Part of a small language model's weights.
Size: 8 layers, 10 heads of 32 (1 for keys and values), vocabulary 2048.
Architecture: no position embeddings, tied embeddings.
Training: a variant of Adam for these matrices, 135M tokens, 4111 steps.
Each number is 128 + 32 x the weight over its row's rms, rounded and kept within 0 to 255. Layers, rows and columns count from 0. Numbers have three digits each. The size before them is the row's rms in percent of the matrix's.

# down: layer 4 MLP down (transposed), 448x224, rms 0.0461, rows 129-308, columns 192-223
# up: layer 4 MLP up, 448x224, rms 0.0537, rows 130-309, columns 192-223
down129 105:150117168122075084150114110126189163201120107152111156117202141103199076091148142128103137084124
up130 101:186097194127132140085134154099182175118091139152114144057080155085138162113209146181138128118167
down130 102:101099091169104155118131179111070161116086128104183134136155099129112121138095126125107080152101
up131 100:172082167097150134087072235127141165118082114178101087140118150107119115154135100103140118135188
down131 104:119092143125058148169168162093154138153166087052178158121154113141155133174194135103069110101110
up132 097:121150162105148150084128170092116112160128088093142069155108105136099143163098170153100147143133
down132 099:116098107119118166124106134172098106104156126168139150174142174122165124093187127174135071120064
up133 099:198086088113190101065159202151144151134163137115068122100116108141113079152167171103143163171143
down133 096:117132059183141149121071064130136174147072158156131137180142134145123160124146165110113084077063
up134 103:111092143103105137116154190127204142158121177122142062185116067091145137088177135142137142142182
down134 098:178111131106206166182085125114126052133107165118149139139132134126125072145146134103200068140158
up135 108:142117145158134141111138117069104141159131142123153064210162085110140106127067139112146149145162
down135 117:120130146171165082086166195139158130107126140128179157161146095120167158060114059120110123138089
up136 098:123143171167143146099148118118159118153099134135147096136092169118185142155201187088147121111157
down136 097:096112114117094096148191131120184119080092110139129141082098162175198115107108128178104155138094
up137 106:219149104194169152068135177096187158198120149132070089142152134116176172120075058094168072090107
down137 103:139134142122075063134110136110086150111170129125127124152122157155023157122084130170123134198127
up138 098:148117132177132106078129140136104123122149115156088120114140107110135081173089129118119112111140
down138 101:061125098087116112161063115148160105029087175179108087145144213156141088145162108110095140148198
up139 103:120189122142155087106149148145066102068140147121124112137102101112081121179156154172164163102143
down139 108:128165133136111110142097086101158183150118106153119132135120127161185133127114135139062112102126
up140 102:103111137143097103114199111148111140140135159134142123139126104111109208128157127156200167137157
down140 095:110161070146106099121141098127137199072120121127162102179165103099130174154165119146137186175088
up141 106:120147122105206139093145108115093166224103088140073176154112188115109127145116100090087139153105
down141 114:094102070169160110101067118105085114082141137092145141094136084077126134134119160127122161139098
up142 099:141126124094105029124147132136108123142172139132110147095145129132151207193151131099135202170139
down142 096:090149163118119093102104193152104076115120087180118113157094084130123077148111143147142104102143
up143 098:135123073150173068132093138121120116211129165217100131182117104109136183117090145131131102149143
down143 084:108158091145108131101162145184089090092100176031117123116095112093136126132166131118119203174083
up144 091:069119105122150151131132108154137194154086094127120071114081148117150143156157140102120147166139
down144 097:134160153228149116131194126172065138072130145100088155118199176120146192134131089103104120072085
up145 105:126203170155142147111155118181169105132111143175091117135169113132106121119104153175170149198197
down145 099:108198107168129168106151140147114142058172139108134131103147103125113147101187028141112158129128
up146 104:130120129091124108172074094165104127156073084117074081136133150116099160171128118118133153114120
down146 097:145095148130122149209131102146118115113113129118255155193142134139080134138122133124198140168123
up147 103:141133161089141091118099119057145153161141130148144144141178157112138136127133073080069129130164
down147 104:154138047146122169160112157113090086125165133068133162144098064114161166157140134149192097154157
up148 100:132178123153176128139132105167109165086130179156122080117131140116114091141151181120111098178117
down148 099:058122191138095158098141108071095122102093156175130122135147091137096119115159167138150202121174
up149 103:127117186099127152178115176119094119111112131121063105140141136145124123107160123065149122119113
down149 104:156179129101127117101070198174068086158122098043184105177117137119100108148150121100133102069148
up150 101:143155137141129145148174156123114157116066148151124140099146009123143133110137169123078197156165
down150 107:095129123093129154050129172132101207131099056116089103150097133136201158078082141162108094161143
up151 089:073125107115139142172185144115171099119132138175109174114101144120096122094142117110195095143115
down151 096:114105094145087155161108121156113108109143103132095177092133134125131116126073105158085072107128
up152 098:043113181117104106119145151126175114139132177112118148114155074088144187113173091138186189114144
down152 101:194173146127144114076129151097126088152099153184166125086154117141095123124169105131120150118138
up153 101:127149137133125181133128111187162158139090126112130124109194182121131109111104129023134178147174
down153 091:097173076105156129138151129152137138124106141130202138133176085157185186118161093109146067072142
up154 100:131158089100153039093114104149130137159174182145110052154172084125104113085141143126110120168157
down154 095:147126142106107150113157170117089079165151147144142182197081132193070178140144078163141043080126
up155 098:092084124113156171120093103195178119146150139141147104129132128139115103171117112091140143152132
down155 099:129134099152147133121139198164121091109148144116110149055103118161100162152147138161126096162092
up156 097:121160092102114109116134135060108116134077121146167122134178157127134150196105113143111128153193
down156 098:109160125162148144182181094131146127109055141168146126084123087088139136104118177087113098088107
up157 118:105083094113163165115077179164103156116143069180099180171151177107182163050106115078160120133212
down157 115:121190129148099121130146200090098075177132103121131120093134117125154137139081156153162073156111
up158 103:102151095134170143187131113174137144134138152086130130084160103054120125128103125069110156137136
down158 107:159113157113135166110104123148112088103163111162107140182115122149113112130115134078094184149146
up159 094:132118149095133105111084164138200145094077144108086097134128155106169169158199137079101114156106
down159 098:160131127160194116150129101127139131133156153150103107142083111130187135109114110089090135148148
up160 106:126133162171145112103130150109129119169138096104099122118143091092128154122132089097129184131156
down160 113:131129146058133151123135199108168132119183105131103111116122117115135093125110078126116140111137
up161 096:042131175070126118126138111139138061135136139151122073151137126149132130112110182128119216108115
down161 099:121177148100119168112164076108104155160152083076156116094090079112161091103136117110121131086122
up162 097:136129188108136080138121174125125149129157115130171059077157072053125206157173138148147153138117
down162 104:160167117135137106063161112132170081125143111115126128132112051135100108119120160104077063116135
up163 097:119088129153100139094164140114144121163120119193123155082155070116139148141130168156161135130060
down163 096:184149091105159130155082167165090106125102127065158106170108128103119150088100166189164122120186
up164 100:175168107091115113109158085125186093125072163088147112114192229117122173116139129133104135196112
down164 106:151153102126167096098087161069168114138214136122137147103055138091104112106131143106152096147172
up165 096:111074177075099119108208132112194143139129134162122101191090102121096084153135123144146167118154
down165 106:128123051179150144110033121135119125092127117158104099133064131044150100114159115106128122094118
up166 097:135077126144129149117128208124155160176105105198133059159110126093203168132144110177104076129131
down166 093:072150164072135154174151094156096159053099099134165121150099157177137059133151113153090109178127
up167 099:096081165110150131096170110112131125093117170138111139135146130113151094146200144102127142141169
down167 098:139155131162125115097099161089130175127125137180129082074088114094085122105139188160147094095082
up168 089:187144166146177162115140160112193168115068121131125132131121151086167099139183113140093061179150
down168 085:139134137162108127121139205186108124115153101143150127052139136174150178137073134118131070152120
up169 100:136220147126182162096125170102027106190167111109106171116079156107139120113126102081168120156125
down169 095:152090165102133134127135110139160127142141131112116129102110102099083085119123107098120016168141
up170 105:103118191132153120083120073137142127181113106144054142159101153085122103195149088136124119158131
down170 117:167170145120130161137100113074079164114140135116112146134094130113086116122157139112138105082144
up171 101:082101142142145085076137107145077158150139115165113139197177148134123116062118127074148111110115
down171 099:128070144169084137161176095192146116126133111125125097073133131084087141132083157164096133092136
up172 101:128154144104089151147170194119114155195184145157143154072107124139138114123122152149180158164170
down172 099:195166097095102050134111111136093150087094137120097103177139123160118162143151092066105182136125
up173 091:147139106160116131123131095180084154117074093088165142194167152101167124085174114090116109134125
down173 095:087159114148121140114117106114116170118155103157130134111092105117107130136139060134103059202111
up174 110:149143162073197138100119115111129124203163123135050142065073190122129123111085055112173114179094
down174 113:202167153123163123095113112198077131146131097111089149101124117113188086167139128086133159093074
up175 100:100166182160140091087159187117124111135113138135119137145167094104133058074093148097160077118150
down175 099:158068095110144073161126154123132098179088095141099169170119122106142121145143200154125121085095
up176 105:095110109087165094161144120046159184139139111155135151171177079072109114094137202139114137125139
down176 104:158091107139124157103112072073075154134148192173152132156178105159118134090101116183153164103165
up177 097:132114155090130113118127139115133123102105127185145099123167114102096178094118102107177156132101
down177 106:098123048109120113113127163138111116189097137157171162158164102060094100105129169124059091152109
up178 096:157162144087135100119099152158145137184169193127129122073100077096147189113200212143153125115109
down178 093:146164089161149122080127137134165145095161032121121180167088058171118046122094091178115137128078
up179 101:213142143101111125134147109137131171188140144084081102109096112125160113138141126125110144129169
down179 103:120129129073175136075133114069168070121142066155171130205138135145143097137121164044123074159150
up180 097:090180130139072065133147165096111133183079071159172128201233119142148096118140139053137099126110
down180 103:076140114115143180111125167109154127109192139100152088154091142086128110090162108139102156131145
up181 105:110052143083149139167120124100148114145086127132099106163168137145115146180100075144147145134092
down181 103:139186122087158091163105119129115116120147158069164206150081111119111159119106147117058116119095
up182 102:138144139125152152124116120159141073132124166160065157177205152155112102110100151136125134122149
down182 111:166165063081124109147132125136111152124176077144113160143078138103113172129137087147191139128137
up183 096:118130130070091109119163180118167111217142127140127162143147075151138064088115124096125178132061
down183 099:130090100190067155119137156126160180141143110126140102115052138048101172129175111135073127124109
up184 101:133142127153156125125126090147129096156174106127165141155193118112170135127066167114114131156160
down184 102:123123147113156167140101062185104110146099130151140142152142097081169157152141111177092104140155
up185 095:149167207138136096132160136147150143122107123124134136086126142133175110140106113164114195143170
down185 090:094107118084125174103173136086110133109131118103119128168133162177080118127112115105053166093084
up186 101:151149115110135114104101119137174117122112117139085038175146066089122084114121100091177116146102
down186 098:126147114139156141156098078129143126099166156173104099067180123169071193122139162157110158120130
up187 103:159166131115121126127132173174077085113114143107157091166193109137076073093115135159133100180178
down187 100:069059128133090149132132113153183100085161092138109190175135187153136146135062073088102084069160
up188 102:126109132126105146106134160115147143166149131168052095134122140119156153132105100125162169141098
down188 101:098172104118123089108099188103154174175097097084116113108196172113116098117175116128181078125095
up189 101:123145101106097110103165137156145100217129184132095099173156155148166079143126087135109146159158
down189 105:117140132170091190165106171148125151147183085145162120118133085069149127172158107126094113115127
up190 090:138111203154136133152153129083241050111135156112133108117136119105169139133136128109092156147140
down190 098:127141066131103122122100141159124180149100078121153133148108108112097102100140103161129136125104
up191 095:135144109084125102118153124145112146148094176119132068167206150107156178087090122140085124189096
down191 074:126102070101121196129079122157125132157175123107167128129079106131109151190150150133125056129138
up192 112:168151161128144086172151078152086150096171136154125078156162092122170120128088158107117124147183
down192 113:111168108194212117126138211161090106152110160092155130089125154110118113138115153155129100120178
up193 102:142099113131122184052134182158133095171115118158140060108108112085128131124151096097110165143096
down193 106:145129115141134123146129059135134199151126199132105114094147146076131124162116088123158207076130
up194 099:178123134139183111096070109103061148144112155082085166118117138108136131152151099162106119147094
down194 109:142144060134133155112180173133110145121173151142106166071132167103129091111157076076097150135168
up195 105:118162120114117138112145136181150150087143114177119121141127180136141111154165133086178125115099
down195 102:203146092211154123127103138152132177146186140081177120179175181140155128094120137157141084112120
up196 103:176093145084141097091151173135160096091142117128093146107146129080136101089104110095118113142147
down196 101:119104153045187104108096077132169094194102158165118161146190131144129096136153113193156090145130
up197 094:190135156135099146127171113137192132173172147147125100131172100096115072070136123097102152172132
down197 088:122156140109167137129118067161092094179094106121122118078136141180127146145120171132214092152121
up198 092:109125131040145134166144131123122124127114135184101089077206149101163163064111110088140129158065
down198 090:147089054141137141140074135198143118141139148150126118103125120106123100111063178149193142039128
up199 110:150092104071104112088111191140163177124167173111045129129161100135149167123150105063146145116152
down199 096:202150123122139104118097109123125091125140179086133161073115083206113148085179163092189079110147
up200 092:133116128114139072121129118153159149127160091138158156162152134152117126133112150087199179121119
down200 098:063144129150155075110122161138058194048143140143133134147099146126111119176141140157109120192145
up201 101:126073132087130149099124123144180098187080135154116178212120180148116179173099101155151124125134
down201 103:133099132123097154128129137131142139132185111136130113129095164124142159157136105134072156073159
up202 098:152149116152143178116103207165200099152083093128086122143059145124163148123139164158238142147102
down202 102:102095125172104037121161110158117171111085142110137141130196176061106112098069178145116163110155
up203 094:139170125089126076109147117169096108128151088096119099155112092153207130143137163088195119149091
down203 103:164045121164110163081126102158130150178116149073080104104155074085116089145145090076163150106141
up204 105:100127137128140147109146122108153134126180125176128132091152150103077149137129106047151128163120
down204 104:171153065164105149135171096088159113066077115126150174099113127167162097155129124169142141144099
up205 093:123134195110158091134164077148094123171143184105066120047135121146171124122153136156128144128119
down205 092:151171057125138123139124087149169116091169116154083098133149096085076074159161156107103145043172
up206 090:124104164114142123128081120133159141110159107096141079152133147038212079069150068066130163141092
down206 091:135084097131145133148112182052162136118097125195149069166131095230043136190108068144207117174120
up207 097:145098151128134115102067194154126145123106092111127115140159130119124036145082179122122143135143
down207 093:135118040103124159141194169083146117121115150086115095093080170126078135157134130181059142122107
up208 097:194095122061100097074174091140129123105112093175156137123151062127113148138128130095115122187156
down208 094:067152119133113091061146135070078080111160096167112119175046077064152123108157146154124161122130
up209 102:169171124139122099113120151169155138085190220111120156199128105083158106069125132145086143152161
down209 092:110110088134149166092145120145132108148099112112138121117138085170157130151114072138117184175138
up210 104:135175128128120061171106084123061150139105113174074152148183153106140139136074119088098152201117
down210 095:214090136169073152160078117129091108100139110113108057164139197181152132150124133156116117151175
up211 104:133107129113139108127137168133133129125153150106066092122081193127140130113172090109094108104076
down211 103:106107059121113087158171136112108107134135168194085190083075028131097129129183096109103102162066
up212 101:114131106134153112126155119110138171112113097155094088146124191105151128142132151161115070083117
down212 095:194101076096090182159142117125172041182080151091097123121122145103080102122144181102126127107121
up213 126:121150105146102123103132180109043128144126118149041148174137128048133180152119129061150129075156
down213 112:139135099112108123156133153147095140144057145153064106122111161023153145142158115132119153133141
up214 098:148185126120185171090158127125118112152117167221098143112121157114151105104147142082126075123118
down214 104:144204141147085074147133161166105141108129124149114168150140069190142133150083104133145124131112
up215 100:079138188117119126171097117184175132143124192111077182093160107114109214132193193091111138169167
down215 102:165144195124142118143110080172173114100130140122142165052115133154122121106204097080137092135123
up216 105:105119105085174098114125132078172132152064130178063174170150157064139161155091113179106144131170
down216 109:130087080169122152137166185153161117118150139091117114085171129096175062085114140102127146092116
up217 107:152114125122116089076189147106166127162162139093130139095119155079141136135135132117150112129159
down217 098:095110070168158097159136158115123139113078153164128158132155145179150118109166120188155163140114
up218 102:107077166149146135111098131116095170107093148178134181124164138116150165130154131097142128135154
down218 106:124132107180139088143114087189207087106146142128161047146128128101141137159148113125088081112171
up219 104:134124149115158180114165091123115191151086149176115132142195137126127123126162215097107148163167
down219 104:098184151123129145061172096119159119174097092111175208159129096148089158178129168145137140172162
up220 100:141154135113135112118138130157102108133143062130071092106144137090154136107180163116141101129128
down220 106:100171134092092148131148089093113142140094113115114191128022125166110121123055104107103133142106
up221 094:111189139105170094160137141125148116105156148115130088170113144115138122101126183114102165164086
down221 100:183074138173099150155101120142099133056126095142076152100061205133171142129119152107136146104151
up222 092:171140178118128152127162152135112109135231141111111155108169121095103088152161142065084076141139
down222 094:086143044082138133080164120146169098089109127105108123140092030142097161091145080113164176112120
up223 099:158116196122138127103191186145104140158078148104157057119081121089182093164115131128141149164141
down223 094:105148144156126098155127095121159168145167096155169150128137158135103107095163170090115168157033
up224 097:156120161148186096093130099143204122184109138161097130149167174094090033144206118121105119152212
down224 109:092157132110135114144172130054094161059118128126124108115151146122137153127120134095091153171142
up225 110:119168183126143075068148153083127172176187149146097142124116122104164123085152180119152129109163
down225 112:102149183146138111136214132074152110122119142158153111208140089140139092158163131048151138117116
up226 104:119172117087162137127146139082141156164106141129130150132184120149133051105136130050069110140137
down226 096:127148159152127080161136106152111146101168172142105142140143176146090093111146109131109092115096
up227 096:135159157151154107116230154116141137120077143144112188115101133128132108136177109118127112108173
down227 098:119167123113116110164121123124166182077124095149080115133139125166132119102133111133110152137159
up228 093:106160120115144138107128123119125185134113084153133152153135094078178155091121126112152093145070
down228 083:051192120171129126116076169110092160094113126103174161106102105127114120131080141139088120113106
up229 101:113177128072183050111163169141115125150183130174117098108148062100142112139148115142155166195115
down229 102:194136126136111104183112142124102116142096186145130124053235132143069159136119178158060128194088
up230 106:092146150119096103138126120143186152146127102136130098115139103121095136167109099105130176135076
down230 098:157114139135104153167132176097093082123167129090118097185102097150091069190074115092097141149191
up231 100:102148130125113044082110109126201115135192127098108146155162120115123148098161121137152143132117
down231 097:125190070093181110115064159094172086101156106144195178153104156153142075139072125135149077090114
up232 101:146161142139134104111192127131142118081065148175112116092163158144189182162131142129194130181188
down232 096:124087102117126128135060114140170177084153172192136149150113070207120140090111144160122148128166
up233 096:121188148118176137116134157151083115112126151154100013148129148092140154094121141187141162145092
down233 091:121104150131118121126107119052140133145137120127179193170076120130142093088129156142142054057126
up234 095:159119141129092068131088099158152147177131143161162131107151119051125080172145200135118155143107
down234 101:160146140106171106155137085080168079155119192107075101115121142095124125089187147131122087138127
up235 095:143116141130163083119159116111179123122092163132111121096128144078184149114162134134228160117126
down235 096:043142165091110103080090159149079089074097158164125156160144116135099161181081122122097087112141
up236 103:101184146086137120071177172156135128129191110154140166214131117099058128147107117083162138150117
down236 112:074141131100163147079152129156122169141136121127102094112115134108072079123115072133116136117108
up237 097:128137111127148112186115187176088093113115115137086103126138115103096209082127109110142141145183
down237 100:127153112086046140116178192126110117144141127093171177183166099107118134152060201101110157122109
up238 099:206114158082190085119132144090126162106142138123122111121190121092160083098161107130119170095152
down238 099:117102113115164073097111106188088135093111112124136215103108134115075173109137125159099133160129
up239 098:115082181095128101164121128121165135132037131189102106161154118131090131099138171103197150195142
down239 100:098121158125160205123132088140178141078131127120124135144116155045084095097135108134129156090134
up240 101:133148211161203167098155152165132107143095103168128133125111105108149127157091095116094132173153
down240 110:132078124132087169157181086078176145128115145070125132127078197099157121126180136145129078152084
up241 099:144090151131145147095178052118081132127093165247147125138117168119123122099155143150122134208113
down241 095:151135130086122128151174180168144141129089096051102155126136126211134128085116098146128082164137
up242 102:131186156120190103045104188158092128171121174138108087082212129117139173094118137111183173065133
down242 102:141173084168114183150098153145133132194079126129141098151109104087063165090086139117106133140107
up243 100:074119129095100157152169150187189134151139110117062147147137117083208109088167165116157186133164
down243 102:130121148106156140213131135119150110117139135160155094100126192185124131126110139118109104122130
up244 090:128138179129139161149114114130084103153135200148037081160134162113072095150130115160155093141090
down244 093:148140138106139101123118113189157149156159148130080175057126137130142141103139137124064072094166
up245 101:109171115120160110107137202128126164131176111112112123103113088119113119093108150170165149162104
down245 105:118118150153149134172096135100168127176109151044126131153158149148113172140144120125080167113149
up246 091:129126117120073149172139101092124088091099126122062174150157165107106156155131121124115119204116
down246 088:111155117079158097113128143217149216130081127141177138117113110141172149121172180083152162072102
up247 099:127102195101109090098184113169079137114140159075173117155129119097125117158164109135073057139168
down247 100:158079119148143120113137144104096140115148166122120196106120101125153160200086128105128125133110
up248 092:095160111076150129101086103098120109125125181197084105132117109110106113147128113099174179208134
down248 094:136067109188170152107125117068062106070121141109216162100145131059057101138120130144147105110153
up249 104:113116218120162096128112139133113127122127118169105147159095193065134127136142151075141102140118
down249 108:085149151158112125178151141122172138137126141064124142138147179107130099106174155069118118096143
up250 106:191168156117183124103132165183122126105153157155112039102128074127149126159140171126124064152152
down250 112:144125099112095172143155082132135192159165135103171107154106081109122109086149109118126155098101
up251 096:113160066111135118112133140110146214161147141135109136116134124132166190117115110105136133178105
down251 095:119136146143174090118130124135105085128163079101127099135107170137148179125144126167168221132128
up252 095:113160140147150074121122118097087100149128138167123149145188142134142140105094159143133192161146
down252 104:192121142143080137128105125171127103129138083108064127118136170011179122101159126083141162106153
up253 108:102162111132162116177087088191179099101082154118091074160126133107137129145105102103157148104187
down253 107:091122111131118097134147191131118153098140179137123127196158161121098168131096127115147141155110
up254 103:122108168120074115069051114076117097121130091190149161154165119122186134162123151085135208094132
down254 105:108134085165088124133121161135122141138089089092134083161182118114140084166157099143146199125148
up255 099:144144140192077184153111168092149117109139144171121162113183147154169102153138140102098166185171
down255 100:231085108106165138128123143083109122164167172158101145133140107131137130131106167143150069074175
up256 095:157098117134135128115083110105082136132191104096103087137113141081150181097168134101130145101097
down256 090:129109043134133121160137163115152158213112149156051101191144154121109154154129149071123062103160
up257 103:172120154140174157090143159195100117146088184235065091113125118136107145151116185135190105172147
down257 094:121137085165086180143149107155105141173081146100104095107146094141117153071077092144085136105112
up258 091:134113136140125092057144166129106140101106131142120123119139131161111143168167141166203094106139
down258 096:115172105051099140181119100078133148135177112126151165109135144108143152071123142092102099193135
up259 098:137150144123132105063111151167107097178128172105104084081166137099097131153090095073141106192138
down259 107:199111130150139111095157139125110185159128092159138103099103161142129127127163127137118136112141
up260 090:156100134151161149075118145124125116132081129193090167133149152133150125142126116126134153100115
down260 090:068089101136075130121172117110170131092129105084170139187109062101117127105112151149112133128103
up261 105:096130109154162167131113107189125117133127123144135084166174117116155125154131135123161087138138
down261 106:122083108165066150122149123127119108121133112124094154102157122093140172184122122145071103079087
up262 097:100117119124108131139128145139234149082128095113115087110122115083125118124154152120141109143122
down262 091:104104134189170136141139120071077098128151125175085148125072111144108179163093189081159101155165
up263 091:157132059167130112131059111120165143130078132138154149141117094108178115133155191092153161190142
down263 091:139148123134134116134144099145158112139080167140115102058112103185133144128052115116085172143134
up264 104:078112138140159159134171155103184131112106151101088115103113136142194148133188127133094061101124
down264 109:096169113167151133168143096129158076130121174135077125125107085083149201066090093175112085105127
up265 098:117097135064171123190111068163113107118142094177095113130091123126137089147104125120124130210098
down265 098:163143102117109160128166147090222084192107129026097152109109117111155120146120097112164146133214
up266 108:152099160099092079094187187164088129126126140128125157193204170114104101086129150092100109100143
down266 113:119154134189211108124097082140108134202134136111090149167141078109093113114166123185101091127158
up267 095:194127077149198169168064128112142118191134093174165110143167146112136105160162152163138168198090
down267 096:095137111160121160143046157105128147132146128108100137063118140186168156096123083145174024202146
up268 113:104170150131163151134091118172108186169187064147088112164147153102080060114147112121113175145151
down268 121:101101087111111128111117152103087123154128069169109149165160122147152131117137135145126149113179
up269 092:111103210133126096119154150105095099126191094141100144148120139120192075108115140124181141210113
down269 088:152084192084113120162096103119146090112154124188109110088164144089155141086175137126153176133123
up270 098:127137158114143133140136135168081178157132117150120126209124102151171122096125176103156155123165
down270 107:147150153114083103107143126153109086138118129111119103193109135152149111093147098093113121118153
up271 093:160170171056103193126133122157076192112096102076149140085159131124171120102130155115105095186147
down271 089:129126068131175149134122137063099123095115147141121112096167096123097134122134154144125109134119
up272 110:079106127151191112149138160130085079154141092111086106152154126101123128107135151119118179178150
down272 101:132100167147169190130159164155119130132191119105144116129088114104113111092080137133146111140169
up273 099:094124177163196132149091159183137123090147156191117126178164131120147147080084171114147099108145
down273 101:132224106142107123144117128145103102144124107173139135142114152166145115199147102135152079147101
up274 103:065130113107169139129134129166160177152068120151084065116129120098145108111220130160121107112171
down274 106:147160061163129171160165144096142110100181127059090128112172129073138144142071178147102165104090
up275 106:159158146053125088112161165141126142038119136136134126153155084111184148111150191116170142141096
down275 106:141158154161087118163133088110088176149102184095127092065132144181138174119188108168130176098134
up276 097:144119180070156114158155091129143158091068147149115024133085095173129141139129191064129192115159
down276 094:122126067133135132143083114076098128105137121125087115083168122131165082120149087195134114149176
up277 101:075112179084161100155118162093113165105073161200081138106113080125115198121146132070095105151101
down277 102:114168076129112087128192059122124098156121093088162177160142143103068136119112103059096164138135
up278 106:175075145095105131091161141086147107126113132142075126142114145116152115188120108118124180098092
down278 100:111103181088211182139109151113116082151128103115055164096126139169156172158124205100087168133094
up279 115:115161093118144114130216189118126143155128106091110145136097143076090165151102123135149102113114
down279 100:113174089143117119154125138095135109152143122113137112119118091105163165143117115082121106171149
up280 097:122170158098129157120099158119086126119150168131136156174114196107122137066142152067064111103113
down280 100:125127123143130155181172125067137135116102061084118143109073104197085167120158152120158151135165
up281 087:132109163157154177146122116101177065142086151129124131125162159085078114158096108136103078146125
down281 086:133160092158115076100076137127107167160187081093169151116149069186201113101166151109126119105133
up282 105:141207078129127124126111176121149127151115139152133135207191133103176147089103106105158118123156
down282 094:084160162182143153166136127144130164160193137087160136110076103181145142127143148110078118149119
up283 105:126069140148169148172131141129117125136065118134124149130151126127130138128149133142110124140139
down283 112:129151115135105094070157187145158167110107098137125144198085159118155134083129100124110134057134
up284 095:128172134119147116094162149169150129145123087131105147251146190128126123079147182063075119135132
down284 096:163069152143179135168142128042126151191107182159112115180130093191134111138143130135132219113073
up285 108:117170169076158113088145098071126111158083161162141170167123181098160072152123170115121170128110
down285 117:105130120047098161146185115115138122120179085074177107118062141130141110104107120099166124157140
up286 101:117179174108115124155086189112192131107173102128141111176122120105170025091130146133164159169102
down286 096:135077112135117108162149141109131104106131142060146110110131119150133115119119171158147186153168
up287 099:143169161106092116116174149142148106167133107115140121173096105125134122079120173038174145183218
down287 097:113067105178106093128127159158124090176160167123119198066236074110145134109140107104106099118107
up288 108:114158192095132169087121087161170152201113132102128065158161123122127092136146105116131169148145
down288 108:091106142080117149167107149152178068143142128149130115097097173092152127158141128109137144059189
up289 100:121138198125090160170142151154104124121087114140114102090157113128187159137183109140105105200124
down289 098:132137128153141140114096144151077094190125079109178132159156099113132098100167097119160167147098
up290 100:183192101082202100102095135149221099098108146107110112174161136116118123100143080116234194128133
down290 098:063099096153077131111156132139102122182112139150119119138162100103059143112101139141122131191165
up291 099:093127137103109158188177147183158165184140071090120096149136082085167145114196082131150125048129
down291 100:180097156128204149193097130111153146134095156137119117080092138096092147057122203106079100146083
up292 103:133125130058127130172125134155139176112118181155147104101141126083093163123145145131142189162087
down292 100:176123087153091095052178116091109100117139084164169123109139068139082090112154165120127226119149
up293 097:159134147123173115083141086110176079158125140122119122107107165113131131108109138103143117159146
down293 099:085124107128126189180168146123117164165137140110118111105161113150145108122152167141102171134105
up294 093:169090144133192157178141093052161127101078149153133144124170125127183108119118126117191142123158
down294 094:079162125124095131161069153160180129129170156120156088100149187148119139165095106133103137128181
up295 094:186110122140140145106133152149158163116111162191075131137123126134088131133152153145169125186142
down295 088:153105073129105169145121080078142170164140065111133136150138109200098169152135189183145096101098
up296 098:134095127144158098160126135126190148130121134131092148057134098080131162114175112129146093082131
down296 098:108031116131113117098216059097083160127099190080145163157147162120142131151108158109150171123108
up297 093:133135158098186088053187094166110123102148168215130174184095176107161118123169182135107097107132
down297 093:155108147122125089138120094073145145189079149026112141117125098159115170109185100141087146123119
up298 096:165091161118116131119136147164133146142137126162073172107123127164107181137128094136172115162153
down298 093:174091114088149096165153123173116117076136169154149168149186153224063109099091102154167105121092
up299 097:118103128124165127103157102164162200098142053133100145135203219109125205156171105050090142118144
down299 094:099108148163113188101088130066116183100042211088164154049141059113103155139136156143181107165206
up300 089:109066103148168162147108161146099149154099156131099067188139070111116061157110161150178115163095
down300 091:122139120140141174116144118115172142110157151098146144083121109201080174136155147076123095108122
up301 088:199151139134156141135085137154139060150132161131159103111159102127140153114181063115195157190137
down301 090:107175158108150109168182136159171110193168129092114116150108164099109091122103146105173125132130
up302 102:157147157072140147117173131096086127200129123146077129140101145093148186099098145083090107121144
down302 100:151101170072065147133116091109121075079095159116079099126173170155126074141139141156182163133141
up303 110:149109074097177110125121132113164175141155130099063146160098158147131189085100098093160116148162
down303 104:126148098145121171110123173132122103119118104080186094111151112106140142142114152113157151145091
up304 105:060097148135151112086153095112137136151180144187146122134109070109116121109097179131118098126137
down304 102:115104145126193104157146121133104137142094147106106101110108170052097129075174138160130076143165
up305 098:171113099161164110101087162137152099149130178097074129107119084148085115138145103138099110090159
down305 101:100125102126154121055120154099152114174125144126138127147183082127140095157117126184118096091118
up306 105:077139158144188073122139122198048160132128170099141068157161161129124149089143154118127188122102
down306 104:156098094098100205188122185160126141123094093107115134114139143153118149103187143089160147077140
up307 107:098098121108158104159158096119161182194118120132090141142156120130132117153145155153113135101184
down307 107:169134124069145115101149105104108085119119110141107122112126131138175078109160218150184133091111
up308 094:103096142113122147141134100116134084123143174159153136192171139121104140156068078103106154126143
down308 099:115091171100163111158134136167107110197167123072129102136076113061121162135118111134199101121117
up309 099:138148141104161087137090096082116084111162141118085095152151119120138133107153130140132176133150